Part of a small language model's weights.
Size: width 512, MLP 1024 SwiGLU, vocabulary 16384, 25.7M parameters.
Architecture: RMSNorm before each block, rotary positions, biases on query, key and value, tied embeddings.
Each number is 128 + 24 x the weight over its row's rms, rounded and kept within 0 to 255. Layers, rows and columns count from 0. The size above them is the row's rms in percent of the matrix's.

# layer 2 MLP gate, 1024x512, rms 0.119, rows 209-313, columns 384-447
size [117 101  96  91  94  96 100  98 103 100 108 101  97  90  92  94  99  98  97  94 101 101 108  98  89  98 102  97  92  93 101  97 107 106  91  96  93 111 102  99 112 112 112  99  95 101  97  99 100 106  93  96  87  97  97 103  96  93  94 116 105 105 101  94  98 104  90  95 112  93  96 103  99 133  89 100 109 119  99 105 101 104  96 101 101 105  93  94  97  91 101 100  87  92  84  89 102 100  96  99  96 102  95  96  96]
[[138 123 108 147 108 139  76 120 136 118 162 149 113 139 151 166 152  79 115 187 146 158 156  98 136 105 171  89 108 137 145 130 109 104 136 163 139  83 129 118 105 157 132  87 133 109 158 119 119 145  71 159 154 143 109 146 131 183 123 139 103 112 154 104]
 [121 139 171  84  99 108 121 163 137 127 156 153  88 135 165 164 135  94 179 150  87 173 142 180 104 113 114 115 138 118  93 130  90 118 130 115 117 127 136 111 152 150  96  71 104 149 171 145 101 137 101 105 119 183  64 121  86 104 125  97 190 113 144 112]
 [170 171  99  75 146 109 112 114 146  92  87 170 142 113 117  97 114 102 180 136 100 136 118 170 154 102  93 125 155 144  93 129 144 132  95 129 111 106 110 125  96 118 126 106 135 101 147 119 124 160 143 155 146 128 121  99 121 104 114 134 134 126 130 123]
 [129 107 153 143 125 120 114 112 125 142 121  59 149 126 161  83 146 156 134  97 112 141 166 140 118 110 101 135 138 109 133 102 147 155 115 123 144 127 140 127 157 125 116  82 149 126 124 126 148 167 148  86 137 138 112 152 136 150 149 118 150 122 108 131]
 [ 90 161 115  88 143 114 111 119 127 138 176 110 166 135 127 138 175 124  93 107 107 131  97 136 119 147 119 140 165 118 138 135 105 122 143 156 120 128 174 119 107 149 158 104 120 145 100 119 137  73 148 133 140 138 166 126 126 118 143 148 101 104 118 166]
 [150 123 157 160 134 157 111 131 112 144 103 148 142 163 135 133 136 122 172 107 124 151 128 119 133 112 104 129 104 119 111  55 100 135 147 123 112  95 136 144 145  87 101 160 129 151 171 127 126 134 119 123 142 145 131 120 122  89  99 156 111 114 103 142]
 [138  98 123 157 119 112 138 109 152 100 147 130 159 112 144  69 120 111 124 144 152 182 116 127 144 111 120 138 104 111  90 166 114 116 162 126 178 124 103 191 114 111 153 125 155 138  95 101 111 109 132 133 132 124 173 190 124 136 112  71  98 115 116 125]
 [167 110 109 109 137 152 147 131 111 142 111 118 167 134 138 154 148 147 103 169 104 109 114 123 112 117 127 152  74 127  98 167 157 147 134 125 138 122 127 145 140 140 125 155 157 144  90 121  64 112 141 143 104 185 149 129 148 160  93 160 118 141 122  96]
 [137 139 126 131  95 114 122 128 157 126 123 103 121 156 130 148 145 145 164 119 104 146 114 100  99 104 116 139 154 139 170  86 104 156  83 152  86 128 142 109 118 163 135 116 122 117 149 170 111 137 121 149 134 135  99 143 104 114 150 133 139 177 122 115]
 [ 93 151 156 141 143 155 115 106 139 136 117 142 134  91 121 123 150  99 117 141 114 170 135 109  94 180  94 125 143 152 111 101 121 153 160 132 110 116 135 132 115 175 157 154 177  98 132 109 145 144 135 173 104 156 114 187 121 137 100 114  96 146  98 136]
 [117 109 133 166 130 163 119 143 156 111 139 112  93 121 127 139 152 122 177 136 136  89  98 163 114 147 104 126 104 151  89 121 174 112 118 133 115 128 162 130 148 103 153 144 164  91  82 101 125 112 116 127 138 171 157 122 144  70  93 108 127  69  87 138]
 [150 154 125 108 108 102 162 136 111 154 139 122 120 119 111 129 120 119 141 113 113 128 113 131 147 124 122 122 150 117 132 127 128 127 157  72 139 136 112 137 104 178 149 145 109 136 110  90 184 117 134  95 128 150 160 113 115  99 123  93 138 140 129 127]
 [128  93 138 102 149  80 142  93 145 128  89 121 179 113 131 159 165 141 132 204 106 109 104 104  89 116 121  99 116 126 116 153 103 181 114 123  83 111 113 114 149 103 134 120 103 119 130 148 114 162 134 139 111 128 133 120  99 103 118 129 116 115 137 137]
 [125 143 183 100 163 169 130 132 145 119 156 115 151 157 146 121 142 156 125 147 100 149 152 166 109 128 134 101 148 146 142 109 140 106 150 157 152 134 130 120 111 113 163 145 139 118 139  77 114 137 128 134 160 140 111 148 122 128 160 128 124  94 120 144]
 [116 146  94 130 104 139 130 146 136 144 102 139  84 152 164 156  68 139 152 123 117 117 106 170 161 131 145 110 163 140  93 113 107 156 131 108 145 119 133 158 182 147 121  86 131 136 191 117  97 104 128 132 115 138 155 129  96 113 120 113 128 154 132 120]
 [141 151 101 117 132  95 186 132 143 180 114 111 105 107 129 159  96 103 136 123 146 138 146 104 191 145 176 155 101 133 143 126 138 115  93 119 141 147 120 138  98 135 136  73 120 166 109 126  99 161 141 137 140 147 113 120 130 151 124 116 184 130 133 170]
 [115 135 142 161 117 118 150 136 155 119 103 139 134 160 122 124 183 137 169 104 132 143 128 139 150 104 115 167  80  88  87 122  92 151 169 101 141 151 150 124 142 117 113 162  98 137 158 157 109 104 152 142 102 156 119 140 141 118 122 100 111 109 130 124]
 [113  66  79 131 156 134 129 144 109 175 147 115 141 121 102 128 113 179 143 135 103 117  64 121 137 150  93 177 133 138 129  97 121 104 109 135 156 113 131 106 144 146 126 146 135  95 137 142 144 114 167 150 135 112 119  88 162 112 161 103 103  74 128 124]
 [138 121 120 135  95 104 145 133 147 132 162 133 154 110 127 115 153 117  98 125 113 128 123 148 133 106 165 108 119 105  99  96 118  78 105 101 103 114 131 147 144 132 159 131 131  83 104  81 150 118 168 141 136 140 141 127 147  70 155  98 122 132 119 125]
 [127 112 131  83 137 103 125 137 122  95  92 135  95  98 112 138  97 140 140  97 132 145 110 172 111 116 108 132 168  87 119 125 106 125 159 127 110 115  97 153 103 110 102 137 134 159 114 172 169  74 154 105 109 102 155 105 116 126 114 156 105 151 137 163]
 [151  93  84 137  98 130 128 144  77 144 139 129 126 130 160 142 122 186 150 125 105 115  99 128 118 110 114 114 114 145 176 104 118 148 157 134 138 130 118  98 141  91 101 108  81  95 119 105 142 148 165 115 121 151 147 158 149 155 135 123 110 101 157 153]
 [142 122 119  97 145 119 174 185 160 125 114 143 145  41 127 108 128  77 145 149 134 123 112 108 125 134 128 160 105 145 137 125 143 155 108 143 104 125 167 124 149  84 155 115 159  85  96 147  84 153  78 104 174 110 141 127  86 156 125 118 106 150 142 137]
 [123 155 105 166 142 162 157 136 157 113 126 166  99 114 147 127 133 114 126  85 118 158 131 133 118 128 159 130 118  75  94 141 121  97  93 172 123 140 104 146 124 108 165 114 116 170 148 138 141 127 150  81 167 119 142 111 119 102 114 112 139 125 117 162]
 [146 164 180 142 113 103 123  89 140 139 143 103 150 132 155 140 143 127 127  90 115 143 126 132 171 149 132 104 125 149 120 119 135 107 120 157 130 162 165  88 115 150  87  99 146 140  93 134 152 108  98 113 125 118 115 177 148 117  95  94 156 122 105 157]
 [157 141 164 146 123 112 141 123 173  69 144 132 156 166 135 158 131 169  86 104 119 147 112 152  99 159 122 141 145 151 103 126 121 140 112 120 149 120  96 167 129 147 153 141  93 114 139 114 135 153 148 100 152 150 153 150 106 105 115 125 135 159 147 128]
 [ 97 162 147 138 142 148 180 144 131 118 113 115 185 112 179 137  98 110 127 181 128  89 146 152 130  78 115 146 160  93 134 148 132 103 169 108 109 143 123 136 143 123 163 107 143 122 119 111 140 135  98 126 178 121 119  95 108 104 143 139 133  94 139  98]
 [116 119 116 132 135 101 104 153 116 101 113 121 106 137 135 136 139 153 103 119 129 130 100  87 153  95 146 137 132  88 138 107  79 135 146 117 114 107  86 131  96 141 120 148 140 122 151 155 153 121 110 153 146  92 127 128  97 126 103 138 134 120 102 128]
 [ 85 169 106 160 104 111 182 115 153  85 149 126 141 142 108 166 149  99 134 127 140 156 160 112 126 104 145 130 121 170 107 124 156 162 137 132 106  84 152 117 133  91 104 112 167 154 124 130 153  57 126 126 138 128 141 119 131 151 135 102 128 150 141 136]
 [157  98 104 138 122 116 114 148 139 139 132 130 123 101 101 163 137 109 115 102 123 118 121 121 152 150 131 119 111 113 107 130 175 136  95 107  98 144 142 164  98 169  82  90 100  80  84  66 118 113 128 168 105 144 118 146 178 126 138  90  99 131  98 108]
 [117 170 108 152 127 104 117 137 103 153 147 146 120  89 126 137 167 122 155 152 133  86 152 122 126 109 156 148 103 147 131 107 106 104 129 107  98 156 143  92 123 146 106 129  44 135 110 100 106 149 135 116 106 125  67 118 148 129 123 153 123 144  99 126]
 [123 149 118 152 143 168 132 126  91  93 147 149 124 140 141 102  78 170  84 110  93 129 161 133  80 135 150  97 117 159 147 103  58 132 132 102 124 160 135 140  97 155 119 113 136 122 143 125  95 100 141 140 105 123 120 139 154 131 147 127 103 120 175 136]
 [160 118  70 126 107 114 115 128 143 118 110 156 124 140 186 135 143  85 176  67 134 114 124 113 112 143 102 116 155 141 127 123 109 135 167 107 119 110 139 126 137 118 172 156  72  97 117  88 133 138 159 159 138 108  99 126 130 106 116 138 112 151 163 137]
 [104 109 116 131 137 104 127 140 127 143 147 117 126 156 124 128  87 102 146 133 103 133 131  97  95 122  87 179 109 110 115 132 138 121 133 136 112 163 135 159 168 109 131 124 131  92 137 126 129 121 131 116 131 138  84 113 162 110 143  87 123 130  98 114]
 [135 104 113 150 115 176 169 115 156  85 127 142  80 108 121 127 167 107 123 141 139 116 124 123 164  95 152 137 129 106 130 162  92  99 108 136  92 131 120 157 120 150 162 117  89  90 132 119 121 103 151 126 118 126 135 141 133 135 100 151 117 143 111 155]
 [149 130 122 135 119 156 129 142 102 105 184 170 130  93 104  91 155 128 153 117 129 100 158 130 175 198 158 115 117 168 135 135 162 125 133  91 121  89 108 147 152 116 136 132 134 136 108 104 118 170 122 155 132 114 117 172 125 162 156 190 117 113 132 156]
 [155 126 113 163 130 108 108 155 120 137 137 118 109 159 136  75 150 145 137 115 125 111 125 107 112 132  85 152 121 116 121 148 123 133 169 101 152 151  93 157 121 119 121 137 168 150 121 107  99  91 122 129 116 113 143  85 131 148 162  88 136 129 177 158]
 [162 129 108 194 153 116 166  97 180 143 116 135 130 173 154 128 138  98 170 109 123 134 100 111 113 138 103 105 128 157 102 207 135 107 113  79 125 151 135 131 159 122 121 125  98 139 135 143 116 127  70 114 122 143 129 170 148 136 137 111 116 169 132 126]
 [108 161 135 158 105 174 142 129 124 124 163  86 144 141 106 127 117  89 121  94 130 132 148 155 125  92 147 146 140 115 125 161 123 116 148  95 159 129 119 135 120 172  90 145 133 147 123 135 133 166 128  96 177 113 131 146 117 151  79 130 109 117  94 117]
 [120 133 122 126 138 133  82 103 135 125 131 146 141 140 138  76 160 155 159 134 123  69 129 166 101 127 105 152  64 127 157 141 126 123 104 115 102 115 164  93 130  88  92 124 108 157 137 108 119 134  79 106  81 134 103 114  95 109 127 141  88 118 117 135]
 [169  92 105 109  88 122 166 136 115 130  88 122  92 112 161 150 100  87 115 101  99 102 131 131  83 114 105 147 132 145 105  99 135  95  94  98 120 173 136  93 158 113 107 123 120 196 114 133 134 159 129 126 140  78 121 138 166 166 139 102 107 134 146 109]
 [134 104  78 139 133 133 151 134 139 143  95 130  73 139 173 137 118 139 113 140 108  70 137 130 120 117  83 144 129  99 172 120 126 135 125 164 104 124 152 100 117 118 166 129 112 111 111 117 146 104  82 117 141  93 156 129  71 146 124  95 136 120 127 109]
 [149 164  99  86 179 157 166 156 113 136 132 125  99 126 163 143 155 131 126 106 103 144 130  88 141 157 129  98 115 119 153 121 141 155 149 111 127 165 100  94  78 167 133 113 112 126 179  90 121 164 111 115 135  91 142  95  96 133 140 147 126 164  79 163]
 [131 148 147 120 146 170 130 100 140 113 153  99 121 106 130 165 110 110 169 153  99 136 115 130 151 110 155 160  65 124 102 128 150 121  93 156 163 146 108 150 152 158 122 131 129  87 140 113 112 144 121 123 134 123 187 145 142  80 122 138 116 126 107 126]
 [147 103 121 171 129 150 126 104 130 163 130 136 124 135 126 154 157 128 113 107 122 129 133 131 127 112 121 124 148 115 170 169 115  96 125 115 167 120 110 138 148 167 162 103 100  72 100 106 150 125 116 157 113 139 145  52 121 177 123 102 115 177 166 114]
 [182 112 158 157 103 119 133 142  87 130 158  93 161 130 116 125 139 155 115 124 172 156 118 173 147 103 104 186 137 160 138 133 105 148 165 138 184 106 146 117 136 119  67 116  93 120 100 121 178  96 108 103 120 112 132 146 146 144 165 124 120 163 113 119]
 [134  94  68 151 107 141 120  87 111  92  98 137 135  85 124 132 122 149 127 113 137  72 144 106 141  88 126 163  96 123 115 154 130 130 114 119 131 171 130  91 152 112  99 139 147 168 157 151 151 116 109 108 125 141 111 140 119 150 130  95 168 137 121 101]
 [159 133  87 109 105 116 119 124 100 134 100 153 139 107  93 108 154 156 203  80 143 118 102 145 132 143 144 115 125 112 118  81 158 148 146 118 112 103 126 108 179 151 118 151 119  89  99 133  95 131 156 155 129 155 105 158 139 157 115 139 131  76 136 103]
 [ 88 156 122 148 105 106 134 140 123 100 103 101 129 133  88  91 151 101 135  96  75 167 123 130 129 116 131 146  90 154 136 111  88 110 104 150 132 121 147 112 141 140 113 112 114 144 146  94 129 140 108 148 106 131 148 132 144 120 121 179  94 113 126 118]
 [139 146 137  83 102  89 119 149 127 140 164 131 131  85 121 138 157 154 151 130 112 105 160 155 149  96  98 114  97 133 150 125 125 145 126 105 108 134 161 124 114 107 150 135 162 138 169 103 135 157 137 149 145 109 137 127 131 165 130  80 126 134 112 119]
 [135 112 112 135 130 119 149 106 143 144  88 177 120 149 112  96 163 143 150 119 145  70 108 150  80 151 125 140 185 144 142 114 119 127 134 130 139 106 121  87  60  98 139 101 131 132 125 116  84 105 140 107 123 125 116 135 101 164 113 124 121  79 150 115]
 [112 142 136 131 109 131 146 115 139 143  83 156  76 123 109 104 135 172 160  60 122 148 123 163  93 119 128  91 133 168 157 126 152  68  95 128  98 125 140 137  87 130  89  86 118 103 127 193  96 115 118  87 123 137 134 110 118 112 123 120 108 130 107 103]
 [131 121  92 118 115 129 170 150 114 114  97 135 149  99 155 126 181 150 117 119 137 113 108 110 134 144 112 172 126  79 116 115 112 125 119 108 117 151 138  90 132  98 141  86 112 132 157 134 108 109 106 114 143  93  58 163 182  99 146 131 138 139 109 134]
 [125 105 126 103  67 124 118 146 117 126 161 169 168 136 100 144 140 108 136 105 106 128 112 136 134 106 141 153 146 103 120  82  90 118 144 109 100 170 137 195 116 168 130 156 104 134 163 121 148 115 146 104 150 129 120 141 141 139 124 133 127 165 110 128]
 [119 133 136 111 160 129 156 117 135 151 100 132  81 114 131 158 105 113  63 128  89 132  81 126 141 120 145 138  86 155 145  87 113 126 101  69 130 140  81 157 151 128 115 143  95 118 143 112  90 154 163 141 169 128 116 122 135 133 127 133 109 111 107  92]
 [155 115 130 159 156  88 144 140 134 117  91 132 142  97 132 177 165 112 111 171 132 141 125 125 143 112 152  81 124  92 123 144 165 137 130 130  93 142 131 133 115 112 115 118 160 144 103 126 125 119 146 143 123 122 118 127 113 112 148 107 129 107 147  81]
 [ 85 111 138 126 115 142  91 163 100 122  73 157 123 107 104 126 145 135 115 111 151 122 137 130 140 168 126 115  49 115 111 127 146 118 152 147 121 127 108 182 145 138 132 109 101 118  96  97 147 118  82  90 134 156 123 123 124 118 143 129 127 140 104 133]
 [ 94 128  96 121 115  63 139 114 144 127 124  98 112 118  99 107 142 156 111 154 103 136 127 108 124 153 131 147 144  94  99 150 127 157 119 166 117 118 146 162 110 130  88 146 102 116 114 120 143 120  97 125 105 167 141  93 132 133 116 124  92 162 143 102]
 [ 75 110 129 101 132 111 147  78 113 101 146 136 122 106 136 114 130 118 107 117 149 116 127 113 124 112 114 115 125 121 163 169 180 128 145 138 147 120 124 137 103 129 133 112 161 160 131 130 153 112 140 175 126 104 147 109 130 132 117 115 124 168 112 133]
 [ 92 107 141 181 103 165 147 117 140 111 148 130  89 163 141 125 107 162  78 152 150 145 150 115 157 123 151 135 145 168 182 134  82  84 116 185  73 112 116 123  95 141 115 114  99 112 126 173 111 121 150 164 148  89 152 119 117 132 122 134 138 121 107 133]
 [127 106 148 129 120 103 106 123 155 134  96 132 132 130 180 119 143 121 135 127 126 116 111 125 120 165 116 136 157 127 139 114 149 118  89 160 113 139 123 128 127 141 181 128 167 121 163 107 116 101 126 150 139 115 161 142 164 128 124 125 129 169 148 131]
 [108  92  87 127 136 111 142  79 126 142 138 145 127 115 142 119  81 157 154  79 136 130 114 153 137 166 168 128 100 117  98 100 135 155 156 158  97 110 132 110 111 118 149 151 117 159 164 115 104 162 151 123 171 143 119 116 118 139 118 115 116 151 116 130]
 [112 137  88 116 102 127 127 150 110 109 132 103 114 128 156 161 126 105 106 116 104 147 126  98  96 104 108 103 113 105 118 132 144 112  72 135 123 133 133  96 106 101 124 151 156 112 127 110 124 146 105 129  99  96 128  96 186 149 144 117  88 151 125 151]
 [109  93 113  92 125 102 129 113 134 114 137 127 122 126 116 132 123 158 147 105 109 151 136 134 120 121 160 141 128 157 147 100 116 131 138 150 135 127 171 150 123 109 150 107 141 150 125 115 116 124 121 129 138 138 136  71 156  82 133 130  95 151 132 121]
 [156 116 105 105 126  82  95 151 126 132 132 117 108 157 114 140 157 135 143 146 122 125 142 121 123 137 119 107 142 115 144 123 159 122 129 167 127 141 169 132 109 160 127 158 126  90 152 160 115 120 164 153 119 151 169 122 162 110 153 167 100 143 129 143]
 [113 115  90 135 101 159 152 120  85 123 121 122 102 117 140 159 155 129 130 146  72 145 106 124  96 144 169 133 120 117  95 137 117 174 118 137 141 168 106 147 155 167 121 129 130 164 138 139 153 105 120 130 130 100 132 144 114 117 116 108 100 106 171 117]
 [142  99 149 140 101 134 176 126 170  78 142  82 125 162 129 145 148 139 125 138  96 111  89 147 138 147 122 130 156 151 156 179 101 138 137 131 114  94  93 178 197 143 134 110 154  87 154  91 150 124 109 142 139 145 199 113 151 161 141 123 131 126  95 162]
 [115  93 162 101 144 154 175 132 121 103 116 136 151 119 124  85 133 157 142 127 132 152 147  96 124  95  97 129 140 169 181 113 116 158 106 116 126  67  85  96 147 144 144 168 106 101 148 116 115 116 110 173  77 117 161 160 150 112  76 149 133 122 153 154]
 [171 167 110  84 149 119 157 140 142 105  88 130  98 132 129  99 141 158 142 147 126  97  87 150 176  78 119 108 103 129 135 136 102 117  98 142 139 132 145 137 124 132 138 137  92 125 116 135 107 103 104 108  83 112 147  96 161 120 157 106 103  78 146 128]
 [113 127  89 147 157 132  89 119 175 122 143 117  71  94  73 148 135 145 102 139 134 153 144 173 156  93 129 148 122  84  88  66 123 135 131 160 133  90 158 107 133 169 146 105 140 125 132 129 106 148 165 144  97 180 137 173 119 134 148  70 104 145 118 154]
 [148 131 123 124 162 109 143 107 176 131 156 148 122 125 161 107 113 120 126 120 119 125 123 102  96 113 165 131 164 111 133 125 114 152 135 138 131 140 149 155 113  96 151 129 108 110 161 187 149 172 132 112 148  96 160 140 120 116 130 116 145 126 147 135]
 [102 127 167 139 123 154 111 131 118  88 146 152  95  90 108 112 117 119 149 147 145 151 144  90  79 167  90 140 106 111 138 110 137 186 140 165 158 120 105 100 102 137 107 129 118 115 149 128 156 129 113  96 152 122 154 151 101 112 171 141 170 149 100 122]
 [156 108 113 148 131 109 117 105 130 137 106 128 153 166 129 128 127 156 171  95  99 117 190 148 142 124 132 131  52 105 135 129 139 125 110 150 107  95 135  97  84  88 173 124 172 152 133 165 123 135 137 128 153 111 111 124 120 136 120 100 137 174  99  79]
 [142 146 133 116 126 159 154 129 121  99 129 145 157 161 157 141 118 129 169 172 123 151 140 143 155 143 110  94 107 160 130  97 156 131 143 138 127 148 169 155 159 157  95 155 121 167 138 148 118 118 123 148 113 135  99 146  98 132 110 157 153 121 110  88]
 [130 114 118 122 108 144  68 135 151  85 129 125 156 134 178 116 157 125 133 172  88 162 162  83 151 124 161 122 147 138 159 133 117 121 100 123 128  89 138 119 138 130 153 163 135 112 128 177  91 116  73 113 120 100  89 129 170 162 144 134 138 103 107 101]
 [159 139  97 161 116 122 118 123 111 124 118 117 131 154 122 137 156 113 180 107 105 124 127 161 177 142 135 137  87  54 143  96 126 123  89 140 114  95 187 133  94 128 103 136  99 146 111 154 104 117 106 165 105  86 149 114 142 138 166 139 151 120  82 121]
 [130 164 132 104 161 113 103 100 141 164 173 124 110 135 154 125 127 109 143 116 118 127 165 135 169 126 129 110 119 152 163  99 128 156 144 128 129  74 145  97 154 147 163 137 183 114 104 156 113 148 100 121 157 114 164 123 114 135 111 113  97  94 108 139]
 [156 128 140 145 110 136 150  94 105 137 122 114 140 155 131 110  96 168 154 135 131 161 111 155 156 109 144 102 116 130 156 113 126 115 131 117 137 165 122 111 116 195 101 136 149 102 142 108 116 123  81 159 193 175  81 133 132 150 122  85 130 155 135 135]
 [123 102 153 105 136 130 130  56 146 140 112 133 140 146  96 119 160 199 139  92 114 154 117 113 130 144 106 128 105 125 154 101 100  96 134  94 124 160 120 142  83 148 136 127 118  85 109  75 148  70 154  88  75 130 133 152 128 127 115 120 106  91 116 148]
 [112 125 148 130 144  85 124  94 116  73 123 115 119 142 125 133 126 116  94 130 157 110  95 138  98 113 120  91  83 151 125  86 122  87 154 112 155 102 164 154 154 138 189 151 121 107 119 109 101 116 138 146 125 150 143 159 141 113 100 102 134 131 129 107]
 [116 207 104 175 115 162 104 156 142 122 143 105  96 104 147 131 122 169 136  99  66 118 117 171 133 132 123 109 137 102 182 112 147 137 129 122 157 147 151 150 152 145 124 128 118 116 132 121 149  99 135 130 116 126  87 158 119 103 140 122 172 169 142 137]
 [178 119 112 128 100 147  60  78 166 164 101 159 164 143 146 141 105 139 121 124  95 142 107  91 103 127 149 129 146 141 111 126 170 179 122  97 143 138  82 129 143 128 131 158 116 122 121 116 175 115 140 123 135 134 103 112  94 130 173 114 103 141 138 124]
 [142 112 126 114 102 116 122  91 113 123 147 103 124 105 139 161 103 173 144 160 146 110  79 143 136 177 134 174 126 119 103 142 130 168 183  94 131 106 118  85 134 130 128 111 120 118 154  93 120 129 108 100 136 115 134 111 144 145 116 161 139 129 149 135]
 [143 164 146 126 162 173 146 108 132 118 107 103  96 161 118 132 113 135 134  85 116 123 156 157 112 148 129 136 127 126 162 142 113 101 120 102  97  77  94 166 128 144 108 140 144 121 136 163 120 115 147 131 157 116 136 107 112 138 141 156 130 140 136 154]
 [140 137 142 133 122 122 133 124 155 132 104 101 139 110 129 134 108 123 107 156 119  80 143 137 115 146 185 136 166 164 113 177  88 108 158  92 109  95 117 133 115 138  95 144 110 156 114 125 192 117 144 131  55  61 141  99 131 150 114 119  72 121 101 140]
 [133 136 124 122  99 120 144 164  90 117 162 132 109 113 148 135  95 145 134  97 133 124 180 122 108 127 136 108 146 111 129 145 134 157 134 112 128 147  90 122 104 148 143 123 164 125 132 132 157 158 100 108 107 108 130 133 152 108 143 141  85 157 142  91]
 [162 113 147 163 132 126  74 153 144 151 192  89 149 139 158  86 103  98 115 134 152 129 113 138 145 115 182 143 128  99 143 146 106 155 128  93 129  90 133 129 121 141 158 143  98 148 157 110 162 117 118 127 138  92 104 119 172 112 136 144 118 101  97 112]
 [104 136 117  89 112 109 141 100 129 143 163 117 132 109 150  90 114 175 132 100 105 145 116 153 128 119 101 168 144 114 122 134 154  62 118 150 116 145 128  94 112 169 130  95 127 148 108 116 158 125 141 150 159  84 126 163 115 113 107 141 133 170  92 118]
 [131 117 183 142 149 112 111 143 131 116 125 134 165 136 127 152 144 132 163 137 120 153 172 120 157 114 119 164  85  62 128 121 128 136  90 170 158 174 140 118 136 110 109 120 153 130 149 137 116 143 124 130 125 147 128 108 134 121 164 123 143 126 140 105]
 [108 134 112 158 111 148 130 101 106 146 103  96 106 108 163 101 122 147 144 114 119 149 100  77 112 106 129  96 153 101 147 131 124 189  89 108 171 128 143 108 105 194 100 115 177 134 123 107 135 148 132 124  81 106 141 117 135 116 133 137 140 160 151  85]
 [142 129 120 147 159 164 124  90 104  83 141 116 113 112 182 136 157 109 140 117 104 106 115 154 178 135 118  92 156 136 113 130 106 143  93 146 142  84 113 100 151 129 129 101 141 142  76 147 126 146  88 117 153 120 114 149 130 137  58 110 116 127 113 159]
 [164  76 139 100 101 197 135 109 161  90  69 107 145 127 125 126 116 133 104 125 129 129 109 112 130  75 157 118 138 138 128 112 147 119 150 107 137 128 126 148 138  75 113 117 121 180 136 127 166 137 100  87 100 117  87 167 128 103 108 119 174 100 132  95]
 [115 114 109 109 145 107 117 170 124 151 123 145  90 175 117 115 115 120 165 104 122 123 146  92 142 149 121 136 108 166 116 122  61 145 103 123 120 143 130 133 107 108 125 103 140  95 189  84 142 144 126 145 147 117 134 100 124 130 131 132 132 138 141 128]
 [ 99 160 158 139 127 142  78 134  98  96 136 136 139  84 149 125 160 119 129 135 156 101 104 135 157 130 109 121 172 135 123 162 121 127 108 141  99 156 120 135 142 169 102 102  90 117 136 108 113 112 126 131 107 129 108 126 119 130 114  90 134 133 140 136]
 [126 108 185 133 141  96 135  91 142 139 120 190 108  97 162 105 136 136 162 130 126 156 107 110 193 123 120 150 120 147 153  91 126 134 138 121 105 130 144 125  80 117 132 155 139 137 143 154  90 113  90 169  92 146 139  98 138 123 143  77 133 120 103 109]
 [110 137 115 138 156 175 132  96 131 105  84 138 133 132 126 135 152 123 170 155  97 126 163 173 149 102 147 112 105 169 133 111 123 119 113 140 162 166  82  80 122  97 155 109 137 156 110 144 110 157 119 127 152 131 111 140  82  85 131 138 150 113 107 119]
 [ 89 122 113 131 121 162  99 127 111 119 150 171 134 157 155  79 140 143 114 103 164 109 118 115  96 120 111 105 167 145 127 153 133 148  98 123 152 143 143  90 105 126 169 119  92 125 140  88  85 126 105 122 120  89 152 129 113 142  76 133 113 124 167  91]
 [130 132 101 113 136 103 131 118  90  79 164 151 131  94 133 130 143 102  81 145 140 113 164 111  68 158 130 110 140 164 157 142 144 155 133 133 104 141 126 123 111 111 133 119 172 118 124  87  97 162 136 128 146 135 127 105 136 131 153  90 163 134 135 134]
 [128 162 195 130 149 123 127 148 161 167 154 132 108 133 139 125 101 167 121 143 127 163 115 111 151 114 110 112 128 135 118 132 119 105 162 147 136 158 161 166 110 151 104 102 113 165 120 159  62 133 122 114 124 158 111 126 134 118 124 136  93 117 116 126]
 [139  91 146 118 154  91 152 107 159 162 125 114 125 149 127 145 121 126 110 126 121 129 121 164 142 132 133 129 111 126 126 137 126 130 148 160 125 149 173 148 128 132 112 153 137  92 109 147 109 119 121 113 107  85 123 123  80 117 137 143 162 131 141 157]
 [142 142 169 123  97  72 145 112 130 152 118 113 127 139  88 138 126 143 147 155 131 135 175 110 134 132 137 124 172 120 111 125 162  97  65 108 116 164 124 141 126 129 107 125 143 186 181 133 180 140 116 163 112 119 123 107 121 131 105  93 100  93 142 154]
 [123  85 162 125 118 136 133 119 124 152 145 140  94 129  92  99 102 108 140 155 130 105  92 125 132 132 126 104  65 124 125 131 118  96  93 147 134 126 147 131 147 113 134 120 115 144 129 126 151 100 125 108 150 122 147 155 130 128 115  54 166  68 180 161]
 [108 126 137 144  92 125  66 170 159 119 121 148 128 139 133 156 131 106 109 127 122  99 143 128 113  99 144 156 117 164 101 144 145 118 136  83 135 105 123 112 114  83 156 174 130 126 153  93 115 127 117 136 108 115  94 147 173 105 146 120 108 142 119 110]
 [127 123 140 136  83 172 122 128 137 109 123 100 170 134  86 107 126 165 163 117 121 145  72 150 106  97 157 134 101 139 127 121  73 170 105 136 134 106 145 115 113 125 115 151 116 133  94 157 130 138  99 149 164 140  93 118 122 143 124 147 166 148 161 149]
 [130 155 145 134 145 138 110 126 131 104 136 104 119  99 118 111 158 144  69 109 141 138 151 150 143 118 166 158 128 132 168 168 112 123 120  60 135 138 113 103 146 137 151 150 130 150 138 174 152 113 111 176 123 163 109 104 101 142 177 119  90 110 156 122]
 [105 114 153 146  82 137  62  87 135 147 147 150 108  70 150 123 119 101 105 123 116 154 133 152 188  92 130 136 118  92 142 111 108 168 116  98 143 132 102 127 122 104 123 126 101 158 130 128 118 166 157 115  87 146 129 110 118  99 127 129  76 100 121 148]]